From a checkpoint of a small transformer trained on Wikipedia: LayerNorm before each block.
Each number is 128 + 32 x the weight over its row's rms, rounded and kept within 0 to 255. Layers, rows and columns count from 0. Numbers have three digits each. The size before them is the row's rms in percent of the matrix's.

# layer 10 MLP up, 1280x320, rms 0.11, rows 900-1105, columns 288-319
103:144137143141078116153151091135167136173149117118151125099113108078144134151129165118121118114124
111:092129177163200101129126120159123082131119118174108086115068183064095114133103142102105092106174
092:119107185105170141101131048169163097171150156109119159097081122154140135109141102151123184089135
097:154071117102132123125186122172105137159138088119119184164164150093183108104151133153114098069127
110:149155148153077147092160142092076118151130112134150158124120120139105092133126150169109135132135
100:083131143103154147082167165125129138121148104127144147095122114129118154143133159124110146087120
096:062169066108080185111134120149108077158084094086119173155134078098122150102108149166184089121130
096:155149134129115112163089112055141082125122152109193097091156169115043137125099110155076193114129
109:146106111177136143128085122141086118104126113127080146136135156142142097102130125148174093121100
096:175170110102109053107089183143153161159152175128144135091159110102132110126137086150101136104077
117:127193072155115170111097072097111119148134109163167107147139094163104111082128134141104199098111
099:147121132088146149121173104120164080074110125188084120106100135119138126154115137099121145113124
094:166135157174159144192124169133140119117158121131073063094167053124158123121164134176094073137120
104:146121147106141096082104157125197099178144122161135138107093100119171172154142206148137175118141
108:146119147154062104145141172097125137143123110073163164132113154152107091169127154110136159142095
103:113127130174117132125160089094130078100106147084087109112126074116102119147069104100093118090105
095:125140164134148102152157121130132151084185089165133080157122113146168216152171095071074134181125
099:111081164140097111078109090167101083112138102099163139089125155143096090137096128065141153195114
095:102144165171146106121115126100155153163163115123174216091085078133077150129118142117100137075199
105:130179160156092140088120097121152136134168053146132129148149116098141111129124252096081151072144
105:145143112115044165115138115139104093149095164182096138143152138119092120196111132127080113125156
094:094121095168042091097086136104173108132146174159098165116123152149144131100176195105144139163167
102:182132148077158115097135110206121161207069104148158075164095085153075112145146125156135146083106
097:149135196130080120091106174111047116125136143127130134120122113075104100144066127142080183156128
101:058155167148162125131155123115059120134170034115110131102119148121071133103122163116127131110113
105:113119077151120130155101135065117131131123159163107122127134133102071073155105119113118108183132
096:170122177131194187172133146117132088146159114147181105113156145147124150122150114129132142106150
096:141101145154109144169094158114125131150117101113120147148161122160159143107156134186156193105118
102:152106125134122089124110161120177156144124147150139149141171137109136144155064183107141124144120
110:122131100144150106116163134141166068176091148104134039109149150100117102132112128136116173147126
101:168070123126123149063119144134108081133087090111104167124102117123152135134151138092099088114082
098:150106082178072142132146066160102135115111124144112171105139090100145049095136087168122094095118
099:132144097153119113105104138128079134166074104119159151098132133126143153115104089113095133107129
102:128167100121083058114151142122111061178140118135062170044195151151123126122108117157149076111102
090:028118121097177132097115136208125152083136072202145141104135129123067099140103152131087119092165
097:163175135145132124119162029165153145094096163086102078136098144126106143095129109184088148087120
091:173097139142167128122123142038156153063180127113114149128143154065055186148107127130160196142117
101:088100071118170055086089094130116138071139113162174158139101141102134125105155089124131160142132
104:219093138142106187082186136110095119136192112018140133101135101111080176089056111153114107088104
103:130101147185123150156142147140092165161128133146119070095151084082170107140143118130120105161119
104:153134122118085094083150171115164099128091135131166129175095168137113127145143101125097131127097
096:129156101148109141118138079176171172132127156151096094113106199175126131131152095129141124162037
095:115155155105127076144142154118099170190061094162123118145136185090161122113138132132152184148171
096:096100121125137135114106115135057126099138129167135133101135141048130073138120129108127118130086
096:109143094107096150108134078226114148130085109131098126121137126070154112073191112104191093130114
097:176125165121135122113157148116135179103090119105130152075144116097140098033072138187121065102111
096:214108109126099116178143143076163099093143141091134172132126149163139104138090212104080045126147
119:188081133140103111156080134138117149150132146159111116161100151138128142096115092128115089063153
099:111133098162174153169111120147149108201141112099135097116117112126099186065107145103071138100123
090:142069152181078104140103142149148062142144127075135144117117153154037097121167115149125153120103
101:138130116152133117115175074181122138151076093176128175169136131100124100147144079165101084190203
105:127121076122115090128113108128112121099128121092173126140167114081141082074099121101170118082116
102:086120159121185059101108089078089184142161124117153091136138128098147150089072122135150161134132
099:088111157126096178128084100166114137130126163142179104113148125085142161180182102116141143118082
092:145144152117197154088141120135107162131164144100151178099151111197149122117068103141102079125101
100:144105125148090119146101181076116130151089104131121141089128187115159115149108180170152128175136
103:141094183123172151138111139171174149128162108140090050174115123156117167120117143167123125107154
103:117107124105137166102147104160166104149095124163085138105125126049125196165143116118074146170121
094:116074156123118122075093142110106164055151090125126163151124082133132146106212153092129133142160
112:115089161110129116167120152171135131111102149104157125151157139108130165093093095112125172108167
095:103136083127146103063111147101136177134129157147173141150087124176121172154156153111135102130109
096:092128176171109109179131143095105130091145123099075112107136119103127166142148142166125144105170
097:129111120145126159118123127160191137124101142130128093110167135062103160088132091171203102126189
111:100110140121113099139112124226160165124052106159158094143148028115149135085120114154106135098140
102:157120204206084129126187131180099123102085174094132141152116148154084095178158161153094109121138
103:206123137197134111167121124128097130034086121136118167092123120165098098130199175106164147138098
100:129094087105169142124142194138108112130119113168156131107111124120114174131146159123126062168207
095:179148110092151154117055143153154085139121093152159161107187100079149117078158144167156166117146
100:157124114122157107161099128140188130084081117111153161159174115049098117050133113148087132131140
104:138137153133125137151168131178135154138164137165197121140135098098128081177100177094143120099115
099:109114127144097122107174188128112117091184154148182118098199149120094133134148143181168162059143
106:135052098110115093084128108175189150110162080126193169148128144100151086086111155195073160125163
098:097159155174070091114176093109149157150087092084201120115104136141143066091119131144128123175122
101:194182136187138145141068170174110161134169141158112085147143086101139186142152143156143109082108
114:144151136089093127108114079153102099083108131177172038179135149167099083140101129166186121056175
100:112065121154089113183155151132094180135178111134084158100126145118089088154153166154129160122089
098:105179140090135129128111133163104102145097110137128096126097190088135131117104141144095166118142
102:129146115142093133074214079145099107086128128180155138159117030116170077060128159163132128148070
103:155162119138153123090066083091147111096131123136064148100150133123113067180143070091147068139105
096:147102152141118125098116189091158150129156135069099129176096087112144160111104115159100102143090
102:156146107146123156166129117085124122128085087114119153176176102131154126095199147141094047168110
100:036123121174151112118100076153129120073094151171094125087090147117122139155137151093079135086169
103:151101139160113119147162075122110161160065111126190099109132127144138095148075125135074071115170
092:165095086077119154125154150135092135085077079129112169146132093152148117163144181110144143141112
107:203154118143148099152163127149147168157121100109081132088183189136070123073081101093141154095142
095:118119042165121170158145138196133149114122159184163126159143166135142148133101038101128123091108
092:161203141161142139160149121082123098052128095153178178106145126152169121107118108082084152137106
102:090066144115106174101122146134122121153118086157101125143158098036160161089209119153133118183134
096:101149183202141201173138117138134116081119157154134151151125181133166154114085158082113155114125
098:122160100096098163124119065115116174113086120116114102180127125180111088151076102139087073148111
099:113138187088110122115127132101132133104122054159111158120187182111223136168115120116144132105086
097:137107050114113089172116114110127096136146139098160164159104154144121118168121175097118142158124
094:122212071177117048093097190129129063063107132085166164144069130124167130106167068125135144146149
097:104168104154118122126108124145094096106164138082114164110126095091111103114152165124166114056187
138:125153124143121075138166124136140120169127110089144173088156199145152091152178160152096133124128
096:099108107111077091100154168155207137109098151112163175113102174164138058165116108153122171172185
104:126111119146122161068128170140089090117146127121108186100150029152108150173115120161108092046105
095:101114147138072122216149146136142135159171135132113153126163092143078104110217158137142118099131
092:100121163140151116094081093133147059140137123097130097142106103118197101085200131171063113125157
099:129183108084020151162157101167152127191105144183175124107119151104174133083086197147092128102096
100:160166077154120087061070147161117143132101130117138155117115117103167143142137205125155118111182
099:109154059114139104144115142133089109152154132146125121120147097135137119080139192058116110126126
103:132114116196111142111082140163159120133119121084095091106146059170112164121153116132124129065149
101:128097110136176151131118161090163132172166118178125111104142194117096135165137095108116186152142
099:117188084142091107141066134155165152136100183126119126104152149110123143141105205185081136124118
095:094171161067146077126122079079131090045074119108183167213079160110163135152076147110093145095130
104:076149161132068101156097106075096101154111148108165081105138119123166108153145106028166133172115
103:136139107145162107165129169113110176048089121111180090138087105094116113170102089128115128122085
094:136142121159091084141106067124131100154143114115164117140134132134133130171179116169070149166155
092:169080109109191137093092166151118099139135074136156207146171180152161128095150170138126079115150
107:180175103076196166157095133145163092170092148147172097149127157105144157181118162130059170102066
095:106080141118086128142127150098101170088143114177135123139157108146149115189175181086141105108125
093:112115136125098132125151158156080110173064132074112131108174125099084141116148132141152131103132
096:110089112104037102139125111159127148119128158113110185136083139136118154139084118155161135126053
098:169129167102114142171145162149214071171155069116147081175118106102094129109083142147129065109116
101:103126077158156200114136124078228120171124087111138066132131126166104150156107118098110120036108
092:160112048169119160114091117143105101138182134160160134143143133049152108085128102189083108103164
101:095141152142108138098172095095124171143155173122134132085123076176075090155146152109093091126123
099:110142114079090097069153153140157110131116151110171077111122113148130139149126143076102120096165
103:103115131140123154101147080153153159159084087099108159115112131128155155083143101115119185109177
097:162190171124138129152074147158131149125092096176143115151215147156124076141117119187136131147101
101:134105138166158141137188165150131144164114098141183114197140164087084096165101100141110115125104
098:123172099118148127155147134144191115014153138124173107157130114131066144110172106137140184090097
103:108127122126111103173162197113087125140143114114167020092133147098164194114120185150143130087135
101:121142098128091130095155142138091102105106159163135109119158132100132057131113108127116160128081
099:080176156123111145092107096124134086174145112143142140155179084121143114101207160148160124156072
108:103146141104120118164119103122098144129124088145152129166171106147090141089082128120090123046105
094:118136048125100143076168119079072158040101130138105123106162096140138076115166149129041152131157
104:149188207105168136117157170082117160108072157140160128126178127139185088154144134127094123173154
096:062135088157173192084129139141149106122201059122205127137180164152097139150171128055143100093128
098:159120121161140119102136137111098114120177168091099185108148119140087179149142082129115090186110
106:113186138127118148106057114151138127106133116128085188127106109108100127136096164142075141155191
095:182165170161128024117140159127084128141106100133123162090098124147144148174156118121132184152141
091:116142086127128197132113101145104127134111109137125138155147139104121127111177092073157137140126
100:077122066143143180158146128138157176136171180212171125136084140096135093151129159107117105141154
102:149119084145110202063089182134098083091126163162056115137113105188139143113146080137133126147148
100:137157138200160128149090156124159148136099150153109143127139105160129110138131125143118058170135
100:126119087096123120133104134116135140127111117182144076108166149136163093093179091155157089098159
104:084156122160170148140046153170147115144130120137136137147137141123125099104188119138110145169128
097:086126130106171167098153160120096176107166094129126130163143167191147097126130122075106119123125
104:123159102215096109099177149161164151111085115112082157117107143161115140130141081152101165107107
096:146127133113137134090121141083142116142161074124182114113181107125119164157090173162091086109144
098:166146156166157132137141134141103143148099163121115060141098129088125094116147145112119125095121
096:117103145092210065092115079055137124164091097197101118122123135109123182128134161116154149113195
100:149112100173144079155130076156126195115125132164080188129170141158109156124109157123118144113064
103:132117179176095147093084122098177143073176148117124095052144104089106118142110129155190071154104
088:121166142136103147072108128171121145125129144164119122114182110126114153132130163112083112119108
095:146142091131077156084139180122127153101063110122070117157134110114140149098187116153117158204125
106:158172143164137169139083033200156144146152115121127107134066141195146132138144157153111155109134
100:126139161147189150084138143107152153180168125133179098156183075143053144160099072154146134091115
099:153108121048042189113140141155154142127110104146108038140091135130143158105127131077132129174139
098:146092139193147118107130118124125154124114078094104124126194112147097148092114185114134153159155
105:134117031116172120120146147133125149077074103140110133149156148203116183134153175100191106146092
103:155145094163107116106133112128122053120127127138095151094132184103137108204142101102139076097132
105:139156123136164136071214149169124167125111115169154102113130100181126155110184127049131159172107
113:063185161120120168199119060077115044074096131131136154147119125150175175142129096110086120117134
106:108081157078076054082091087143099070083141118160129163152141175157137112162174091096121153153167
107:151163148148155138132139121205102134123112066151117132183135078100143120118153121100146131095137
100:140131184104186118175125127149157206104148108143141116089061130153104105108154120125160176055095
098:127112143130111086129155143070083099120153105104131171133124085166101110104102159165128135162101
094:071155128150135134140116136129152082093124092235139172107101194122159088114116117155086125151158
110:138089136144108143085119150121138105129133129134162137126124064043098091091171142106105138135072
097:125119106098120121104164143092125132075055169221146111134123120187161140152140109195190081117134
099:116162129123078177142109102130132118113165095109167165095125144137175097142094143155128125170103
095:093140162108143163139118148113167148088108172145129136128138175143131135145127110121099135084202
094:074114156095107062126140109170120085062104117130138125155105133116151168143124110152113121096122
101:111139115146141147134151076188171158083105105087146107133124062165059104134126150162117118123104
098:144143121090187131081151126115105157128142137100151147156089124184136150102133185114103136131152
094:192181123091107117152143145135082086169076132117152119140095143150180138100105144146089136179111
101:139122138149140099123138184127142088121118153122155173083123126170106195144133111064111129124151
107:101133116151121116145083138072132119160097099170133101100085129121103113127091120160144061101065
101:045158148111102126111090144156075091153151110053097144123135118143096124136165151080095124147080
099:137121104193102128114074118147103174143117139143105151098158088196144115127118102070149151116133
105:123114134152104128144118141098163157133108126133119124108089078194099145159133179169096080160137
099:109182113138139164111098147137183158115114113100126152150204131107170149190103113161095082117133
095:114162119155127125141124137141140074195158120115161139110145191146152087163141113004101108143147
097:161140154208130117096145085189167134110174151142065062088148115148138099150146144126124151141109
098:141129162139199102154195078154088117151177184089184124085141156050120102111186112171081142126130
102:111091143142154117126075086090149098132049124082124104161168097118159126193044169109165112082144
099:113138084129077174125140115111131150153150093056157198083055150113144120112108135093103121154141
106:146165129215131139107217103104120139102136175095122145140134156097131140141064107100149157111146
096:106109143157204178145145113091089111176127145124117134176142133182108064066131113113146177099098
090:114136096133159124154136173053161178132126147080130123102144140091099136143160193215161164168196
092:121177113152152049150106164150169108153149109089127104069132212136110144203126103087081111144164
102:114147135147151097134120134057163146145140081130120180144141039121136110116136148133145110136117
098:167075094138094165141093141092133109131114147080123123153168065153150170083114139097082082114123
097:100136120108115093146097123106124120081129115193176134122125106118158189117159165170105097105136
097:117096163099084185172183162125156143107131097173129127177122186125091138106130131136090130143099
091:122100153135172137116130210168133137120121062147183146071169174089092152141171110116124140080122
094:061104160128155058146116102128079151122138119059102092146118169137134129147142096135101117132139
101:164119149137139114150101152157163093083138132140094114120104122189124138171130114119124082106079
096:138144116066174156101153150105122121171143162169174108102184156156161159121121071091103108125133
098:091138164160086178077119097084139139167131116152110137125145066164141113102134063142110156089138
105:157146187150174123186131130099126101117072155134114147162176090125163149219057154123170184119168
105:143157132126142105104148092150130111164146104127114124120134190089185112107158129138106141137140
096:071119088142126126074139169158149120105070093109146174111110113146063106166101124144113094088169
099:074129164136129145177091157121157122166115164119137134148116176083105129152115159169076131124109
100:134165062154139160186137063208138177125164149126130167080118123140127110186129145097097153108165
100:135180150105133143146081163098086087097139118082121155146179184140143092158139096109179139158164
098:146130145146124157080136171121111137163067102124138118112131117160130120123093127146062137126123
091:085072120172152213107083149127117087098141091141115126143144110131134190104142153165148075110098
100:163128096145185100125181152057126148132150141136111105162134132151053122116084093236152142172143
105:119124148135127128146197123090097163127098111156137100195117100105146136097140136152146101099125
093:129186123180097111102079172156145079163144090141089137141179099096115133150109197182146099130136
096:129164109147144125117090075143168126117112105148154131119091093102128138114146056137080114078154
097:102138188124112146161091113072101145097153067157123138128143139181156159120141165184111075151107
# layer 10 MLP down (transposed), 1280x320, rms 0.112, rows 900-1104, columns 288-319
109:100110129129130168215084103113149138161078084110160077150108108121093200126133106097113154133065
096:129143131129158070101170101095140095178097172135116107127101158145163129112134154157159144152109
096:187172170070091131175050151127089107137125155154165113148124121184122107147103134150066107147097
097:115090111141085155123132123108080127107101127134146137158201094114142109143141063125114198147066
108:127157119139069127123137117129058153128078085129131138128158082163112071139139124118188120113194
109:144129112110167165136120154121111141134151141106171124124117118095112134109117098127183119126144
098:142102175096135156066107125121116144099126111153182131155132122126198132117136159122103182084178
094:144105076096132187131118130187146128144139135133169088087104068173055136119093098075153157137072
116:155109088162154094096108099103139080137074171122130065123141141100187071152181151146139143116136
097:091190059114145155160165125086197175187179139123112152131177148115139149088162151114082012081086
110:149143119142098115094141077113097171095143092073192172132191165127153130163053087094068119078155
104:116102131137163145147174181125135157088134130126139131104170185150177155162124163089146082133094
096:088100127117096130126177086157086071100080146145131103117149123134119096112164101134090054081123
096:140170119120168170107117110081106124110150155083087110159173102090156144135111112099119121196120
114:139091076158112137131137188118111116137095181123094126077139095092146226160140139083181159135171
104:142140181112134126134125170075119123065132120119134095141103106123152077034152182169099091106155
098:153094074128101091144123127120097100149146122126142145138173101134150161131133102119134112152115
098:141086096096102164119181140161064084159177089110192135119133148154189119119132103104169124121126
090:206168146147068141198114105135201095103134109156150116130165172098147146166123102128145111143121
106:104112157087168184175117165137129112116109105100118113083129120088160132066140117139091147119150
109:169081137154119168104146146213161101102115157150169184068143139096110132139136065143125058158089
096:120099129142147138148139167093137134126147106171122147107152135103133171119111131095120102100125
095:160139221158090074108151120153109110138201131166090134096128128137125099143188199093109084112099
101:133077134167061212080125163094146165140134170106132139134071132171114176144080135120132169102112
100:126129105062190136156145194099109151150160116102160145113065127097109061099154123106113153124110
105:133083150155143034153163106160121182125111121133161107121178138096113134140154122134160130117136
094:113143132123099092075105178097136127127092146157116134165136115141138154079105191140115120077076
096:129093109106174133091079101097104200103174206164159129144159145122140111191121073101187127141111
104:159156138111142114145093098096169140166117130202118083192145146126150152150171086095125125092155
108:103074087161128152141102203102161105107126097204130134140076054073077090061129101086158117106137
087:066113130125172121150108124130109129114129121146127100101122153128136085141147134174077128120128
106:069116107085111126106162128123154127121122095079137133107157118091196126091195223104136182132150
103:179170118102156160107153168141083079085089156109150130073101104157095141170125147103134050114107
102:120147143173135111127117121157192098054186149124133145162139100179133115048086136178165104136155
092:128125157150163106078126137113088210106116134092124142150143130061180125141149129068150137136134
102:114166113081138200143131146147167142130094087117163155108181105125092146106087119117181141202141
095:096148150097124112139143126135137100143075178101130142034121123108155151147192119096111097109139
102:094103078132137117141157146177165072086144110078133179186181141120112153167133165109174130068103
101:141078145118109171133148146136124136128083151110118119092170047203117163085115156064127119119160
100:131143202091105135116131155052128142128125065129139188126088120084110103208137164133072054103146
108:073162156148099147109117099167243124142136193087082093137078125144104184135218122062156112082155
093:122124082140072101116105117128130184155173125140091160107153164148143129122158159160157103150133
103:134118067117117159036159167092127039178179172117077102137119133127106143122138135180165115116140
101:173129153138173123166070137113072142129130075135148162097146106156111097116085055159167112106133
092:120186111118082147126092074162100133162152141063168158136166092121126108162117124143136127163059
094:075185111115136128093155139101122106146165139134103142129120114125130126104114131106106124080109
103:123156076117178103070163117111160097122142158075127158073197151112100099138130137164176107129116
107:123094110104085135067118154115093095117152060098168112149119188156131166180135084126153121101173
091:193133151073136053131133149155161135129156113165126106137126136096112125083163103113073102150098
086:119150148077107116168128072138192091117120172133117141098103089107129094165119123102110125136160
105:173117130113163097147120115167161073089078101135091134146110108119153150156110227150090127121083
094:128074123111125090152099081080097102126104108110158111124126196106154077112131132092109168095106
107:146054099129096101156128166098109116125144117133109157152071176118116180120135188100167119086135
085:101084123191150156133137143132166100155176080101110093145148098131129103127160129153127172169142
093:132151160116132145071153099162161157125125153037108145216104058127145136150166119136152140107064
109:141098159059091103136133143108120174164153114092112128158129139109109060077190133113107112080144
102:095086145027126104092115126131117081201128122161145104061181075123128124158117116167163148116058
101:113075125151105112186119123130062124124137118137184131125173113109117144117094192113116117146166
105:092125131125095137123125133122110132159105138088153117176135163100137119063109117147146185147178
111:094114120130136112077177087160083126131044124113130117145186196155129165140134133103124134173156
103:116128142132121170180095102152136134124132114103126130156115103118206130048092134102133121092167
096:117097095120094160143135112119088083064109131095110169142127087165146057133158143156107100112169
100:114097078113097151112103042101118116115136153116144149097141153110162118089081143149132084149075
106:060123196163111083125173132195162105130050156124142132140135121136095131146062147100105166149175
107:110093113139103119110128119141131063089119175142142127086133093141120223142140195100153093123173
101:150142167086117133163099124168156168184130139164132101175148136138083134112133181158070184133167
095:138159115149191154139106136149081113133146116131149146097157123071123139137155137112105082119103
093:127143169193170152116116139118104109187125084111132092120110059140108101195133141121132158110133
098:106130142113121108078139126123132160152076133097054124149159087147149162195148107147143146188094
102:160162099164134161122141102156109088136158109105100166156124209140060213092188122095126111157126
098:113150182153142132123136107084093163113092129060120142099143194097135140110171158134141122147131
106:090116067170140121156109108116143131121139130137194126124109187096114138097147136159155153068088
097:120119118100186157160089147100116084088196186130092157124085052091076201122117167170132091073193
097:096162103182112175125147064133155116198116061108166138169105127110089100031109153126179088120127
108:148108159099144093161163142165179150047114116093142146140125170139092157147140131124156049081132
099:098119142104120130108098161136107126157165116107163135157153108162138081145159136111124135179146
108:147163095085115097133175089119148089143111124171161171116118124095148086097128120083181137181122
105:089107166130130113094140192136155103164115086086167149100127157155204100132148137087138134134159
102:113094103113076141072084130084084128142097128167146142131132127148128107111095151062071164189120
095:213131129078120122133130134116130125071136095136153132090138137089151111099144173153077143168165
098:103089166174136111149061085178099200123170158127123120128124111124168116168127111130130114145183
110:150112150099066162121107188187129106122146081106114103185112110074139178128049113129139163119134
103:104103123153070084136185126170093160188139193134130130074117132093117089148147141151154138054133
097:066146126127094155106155097108086144167133165159067093106164175137102149112114069138154115142114
111:180152081156164138124204147128127128173119153093108148137136073149074088039101131109154155114174
084:096136164186152122149150131134122146091137120112107140145109140108116116092149140099176134185132
092:132207095169101147129111125092138163172113128081135158136160127106123155162134156131110144111123
106:070170106143102094090146152170141085115114114107118147110181117092090173064095195143184129106126
097:117101134173127138125155151129184106141121106108103112154094139115143138152137087124101114175158
098:114133079126163116123103153122120193164181115118166144079140135141170181132147107162049122188089
104:091126130128094102094073105146106113193170095121096089162120113151146122119115163123136141186103
109:139150195117125113098158211072133189114163133162129097137097184127117161081145064146087155149129
096:207110143148122178148176103093214127081111127137129105057118187100110183104122127127152128132097
109:114129141148135114125201127115127114189090184161133121090097121103118097162101074171144146143147
122:144130120151131097138094144132097142175120108118137196151162127114131113096071103137103099134168
097:169141122114118106106087124105102097066146146126126157147132105128124081118133163103136074146142
094:108116147105153131092037101148135161139194163163183101171114143128128161161132140152137158139134
098:091148115115094158124148134154152160123121094149161125128131075142134103116122132098086176155082
107:109111044139120113133127154151080132143108112201139172174109130162148097127133111146121128096187
100:141131155081112139136169108173106090099129139180067118199097132104118111142095120175112132144137
092:063110171117159207129144139116133105138099146170110154159164097113092113157159141091146141151060
104:182144170216136134137131154122148167113096166113203118152136148053188116097160140164117066156086
103:099135142115171142108120165195128133090157109143164133122119096121113143108128119109128124080089
100:108160134159137163147164150083073225112108134142152171105091121160099139147170138138116114084146
100:088151087104147146135136119167192106162191138161123170153118114200115157097069154118123127208132
098:081187117078198163043116213107120138146142075112136110133148130130123125172173165163150122137106
114:069152105071127104103142143115151099123072132129170101120140114145153088084103123178148145167106
102:118166110098169077120106099126118078142140174083154106097139123183094147156158115081135106110101
096:087111142125112136142135134112128140086100112151076147131135160175111122135144110127123077178115
097:077116133090105124066190138135084187119117160104101045121135114171118171087161150180109141092094
110:113123126070177130112142196069146145167111162123143122098107132104082137079127121126083128088078
093:126083136148106084087130086159149124102139110106118136084093115190135143142130118115124089173132
093:146177153101130120122097134113168063121130103106138129128162152081160149173041125188131127084137
098:149155126105143147109182180130123119070105175112148170142094132130110129128125165134140127072170
104:143078065210166186152142135150128133102118121135129166109055128130219116129104088137090107071141
101:102126142126145158162139144147116106109155113152088192166074128164125139161097089112127080143135
091:193102117136127155141142145135140128146158114182140136115143219133116120127137161195136178152116
092:102091117131098161110093109105110106112151176139165119115174093105115130189109141126070140147097
098:124142144112121117112140106143127106167130129131166123126075081118113126133099152135149081106136
099:089111123131079140132119185139077124115136128104092122093150071171097119116109151112149171156170
105:113056164097143169157141096092108153099147130135083115152129105117093115133134109150140145167186
099:131164122161197129099152126103114082103135078083154116132098133126158108107133101112144122118230
106:170043202171125120139182142108158091161108154198163160171113138144101159138065105072176130100136
107:117135125122144124140114150107145171064174108109108052092107176121107137063135147121171111156118
109:110174139160112150067121068100147119106086191119100159118144165163164104135075086193184157138125
098:147138103128098061143149119097181179085126120062107146119127118191148141087111145124128153094125
105:153059140173125132157139066187110158125150105141142154109148147174169102141158119124166122141075
098:118096175110090110075095133160169130151102134072125144120127133082129159130177129099136126100146
099:141173148127134159083105130079156110086119101134143112192175083164212086089165175146134176095133
099:124149111144092124141107135131094085141059162099070076098130057199128111185156138154093121128158
096:171136096117142115112128130138153094093070143102081123116108139093128150099113133154065087122137
107:116120103105147117070132164142179190076140103113125106107150100168126085115107161221101169151128
098:157139088140144092133093103133124172188110154150092131120141106127127105117218132118088105151143
094:129115116028166111167134125110150156138115116130143174084053056134108153094140160192098165121131
100:139180108174165085117158165120103126088151114093140140118093092167101101163119160110205155098096
097:097150118120140147133141183102151123096118142089163192081111121163098162108115120126187061126085
084:124080120146189142059146088137138110136170107138103154081148125125128117103095153144089135127088
101:164107139114118119082107194102181152168150078147103106106122127123062076163154148116136139106059
099:129135116098085156174140151127125136138122084103106082131078143214097125106118161141117092135110
097:116146154156172105100129083163116150117159097192051147097108081135129029200142139094104059103134
107:098121128100115151077153134106121194134099110098119225135142098112163163098133163096062120048103
094:131074143166073184144092131139113100039122126140158141139117135163096124037189103151121107133116
102:117141154125127090116157195156134112088111081126141154179127086133118072141106123131111133108167
109:122138141142132097150150175117112176164095096073154169122098080105145117173090102136150127126099
101:052143186119116117117124158105061192136135121109095083137145091068091176158120165127040139125129
094:175075089156093086108144165109147116165156138060115099157116105095169139095160102157118134063150
087:082156149173188106174140121112129151117135124112151114109165105111171072139133113137147198155112
099:052099114055115124126121153136168070193115168142180131150170127095118165163105137147135119058115
111:117170128053097154125148180128097144135172106160166109092175126159133131133112077081136133151147
105:161145141112137118110164073092122150143121076126155148031087141070137090164139094091078157105114
095:133120134120159129055127108104157108136136151118141114145138165088136134071096118115141112135174
096:152120132161176088118091123092128137148167116083122126079065160128139113107091106118106130159155
088:144148126188121074194135133182109109155116074085156109106090156161115126178132145105171177145128
106:097157103152116108098192088080159114132119153172108113184135138124128113142093098119150135164149
102:126128113085113121186180116159116145122131127120075177147156155126091089104141159151189087061162
115:163141069152076176059152107111080117099125095087133158078081197154104073142096104155117077131140
102:164101114071109134110140115101179082078158141073171162142183158122081097121160147066117120134089
111:152099077096114182165173145153130118143078204098163085155126121109147107132123102112126142157096
110:126139091138149125117080163133150116170103232176052163134122127108039130109136136122132148150182
096:103141127118175085140122114176081115136124120101149101184120168171172163188112142127118141133124
098:075109124161175156030110179115166183148097156113127076065110117132101125047103113144067101100139
106:099134172175231081130124137139119138110083109122186160193087111127124116181105124097158094128104
107:109125191129141123150149108124118121116068133182165122122142163142147156075101117101120138145113
109:152107144140069134122114207120139080179126086077198131169113143113131068140192079173161081094145
095:118179159139129086156105097129124149169165095114144125149099128120140092127174134105147175118125
106:115125094159097135201159117173135121219148158138062167077173136081110044125105126130142129137179
101:122140170116105112040062121137132138101145117128138149139159151135140120138121131147123097106122
110:139136122124174159129112170086135102171149130103127126123173090131145142105126127163145119127104
108:045130126131184091185032122112182090156122092073117044135224138171163146096115052201139158131080
109:078164103078141150113125052179114143149126145163102099130111164103157132124152160087118078122168
106:140115157125097120110120146116136092143114088123089117118138107089109117106064103127070150167152
102:169110124130116087165123108077091146194172104155151111098126131102132156163139060045145125122127
107:118171158077075138167063150167154157108147111130159136118050094125145136091129125117126099175140
104:136118090043191103119125073154106148129144126149114144139097152147169081084117086192125058212113
088:115147114133118120096155105165111134131174178106128098130159154104115134102196094090136136072149
088:116147144116104108157134177127138140056098178058097132129139134125166102118162170107123145124171
098:122105104164140139141132079104090126159154180103125108123130112136155118154107091090105100130109
101:141109100132126135112135172095140125109107084132102143151162129096085115176119163065129110133173
105:097102126100123077110140114145176172140116116115140053159172121163135185135091111120100153069171
099:130187132137168126114139174151128170147144152100122133140173188126117126119097165123140143139143
097:123134182103174091088081166077101105127087116117143142167112089142137182101153144103158072125135
093:100113091172132112126120137154114128168149100132143176167177079173108110103131178165108133078189
088:169111121136142160155137185120122076078136109164120067180110113102116092159157163092060144117182
097:154146145095113143095117087147110098181110110070155108129151130105154156081156128194167080095161
089:137153110128164074061127106176165165146147122133167145164138169160092093129127090089126169082166
099:196157171158157199099075083104106169102126138111144119119140173135148134124071123101133116152105
104:080128109120141122129117135115124061100196189087157116222153111121107176084133151148116120143171
113:148133155141179146059153114163098118126114164151138107129100159175082173127136099170141145139137
091:078173112097107142136109067101116141105170133107149154128064146158145129139099132222169118099085
101:125116156155157159094163127159140152161116105129114180111134106138125127085130133168120122141151
107:109106093127135182119135039134167114146123130117090113120132175168152109147170160150146073176151
105:111121128140150113113111083103110135112123140125115115129123171071149131076147182130126088122103
086:073092138116120145080060062110170058128167105187076146140114082125095123171111130156173110168163
102:137078157163073074138115171082112149053109114173118082139128117109134141105141130119176135127094
102:159127140107079186194127175114114155144101149160172131073135101135198162195180102135105147162124
091:118158111130102116133096105124090089170147097057130164133136126068158100147154078127139116139103
106:206098129191117101073114097131188147150118149097147156121134118111079203148139162123074143182173
102:123094061130097147155133150147146118078142141201046168139112102144121107171109142125142135153149
094:152112083134121112092147084106152147142059123103137108132049172119100166115128187151129153126116
098:114164140123148153126153159098177140131103129137112106094174141173138073131136084123136127079127
098:135103098095104095143090072112092176138115149106149135157066174146096103094121143095118117105110
102:182162193144151044110086146139094130134135140129111145148140130123126115133161130084099101131113
098:116182079155139070116153147121118092147120140126111160138130177132149177138081139140117139074145
092:095186142088164147101109146124106163168163150133140121121118142091163091118088154073148081152116
102:108114092095105109116135123072156156100119141126166092120145104116094141128154119081125156106176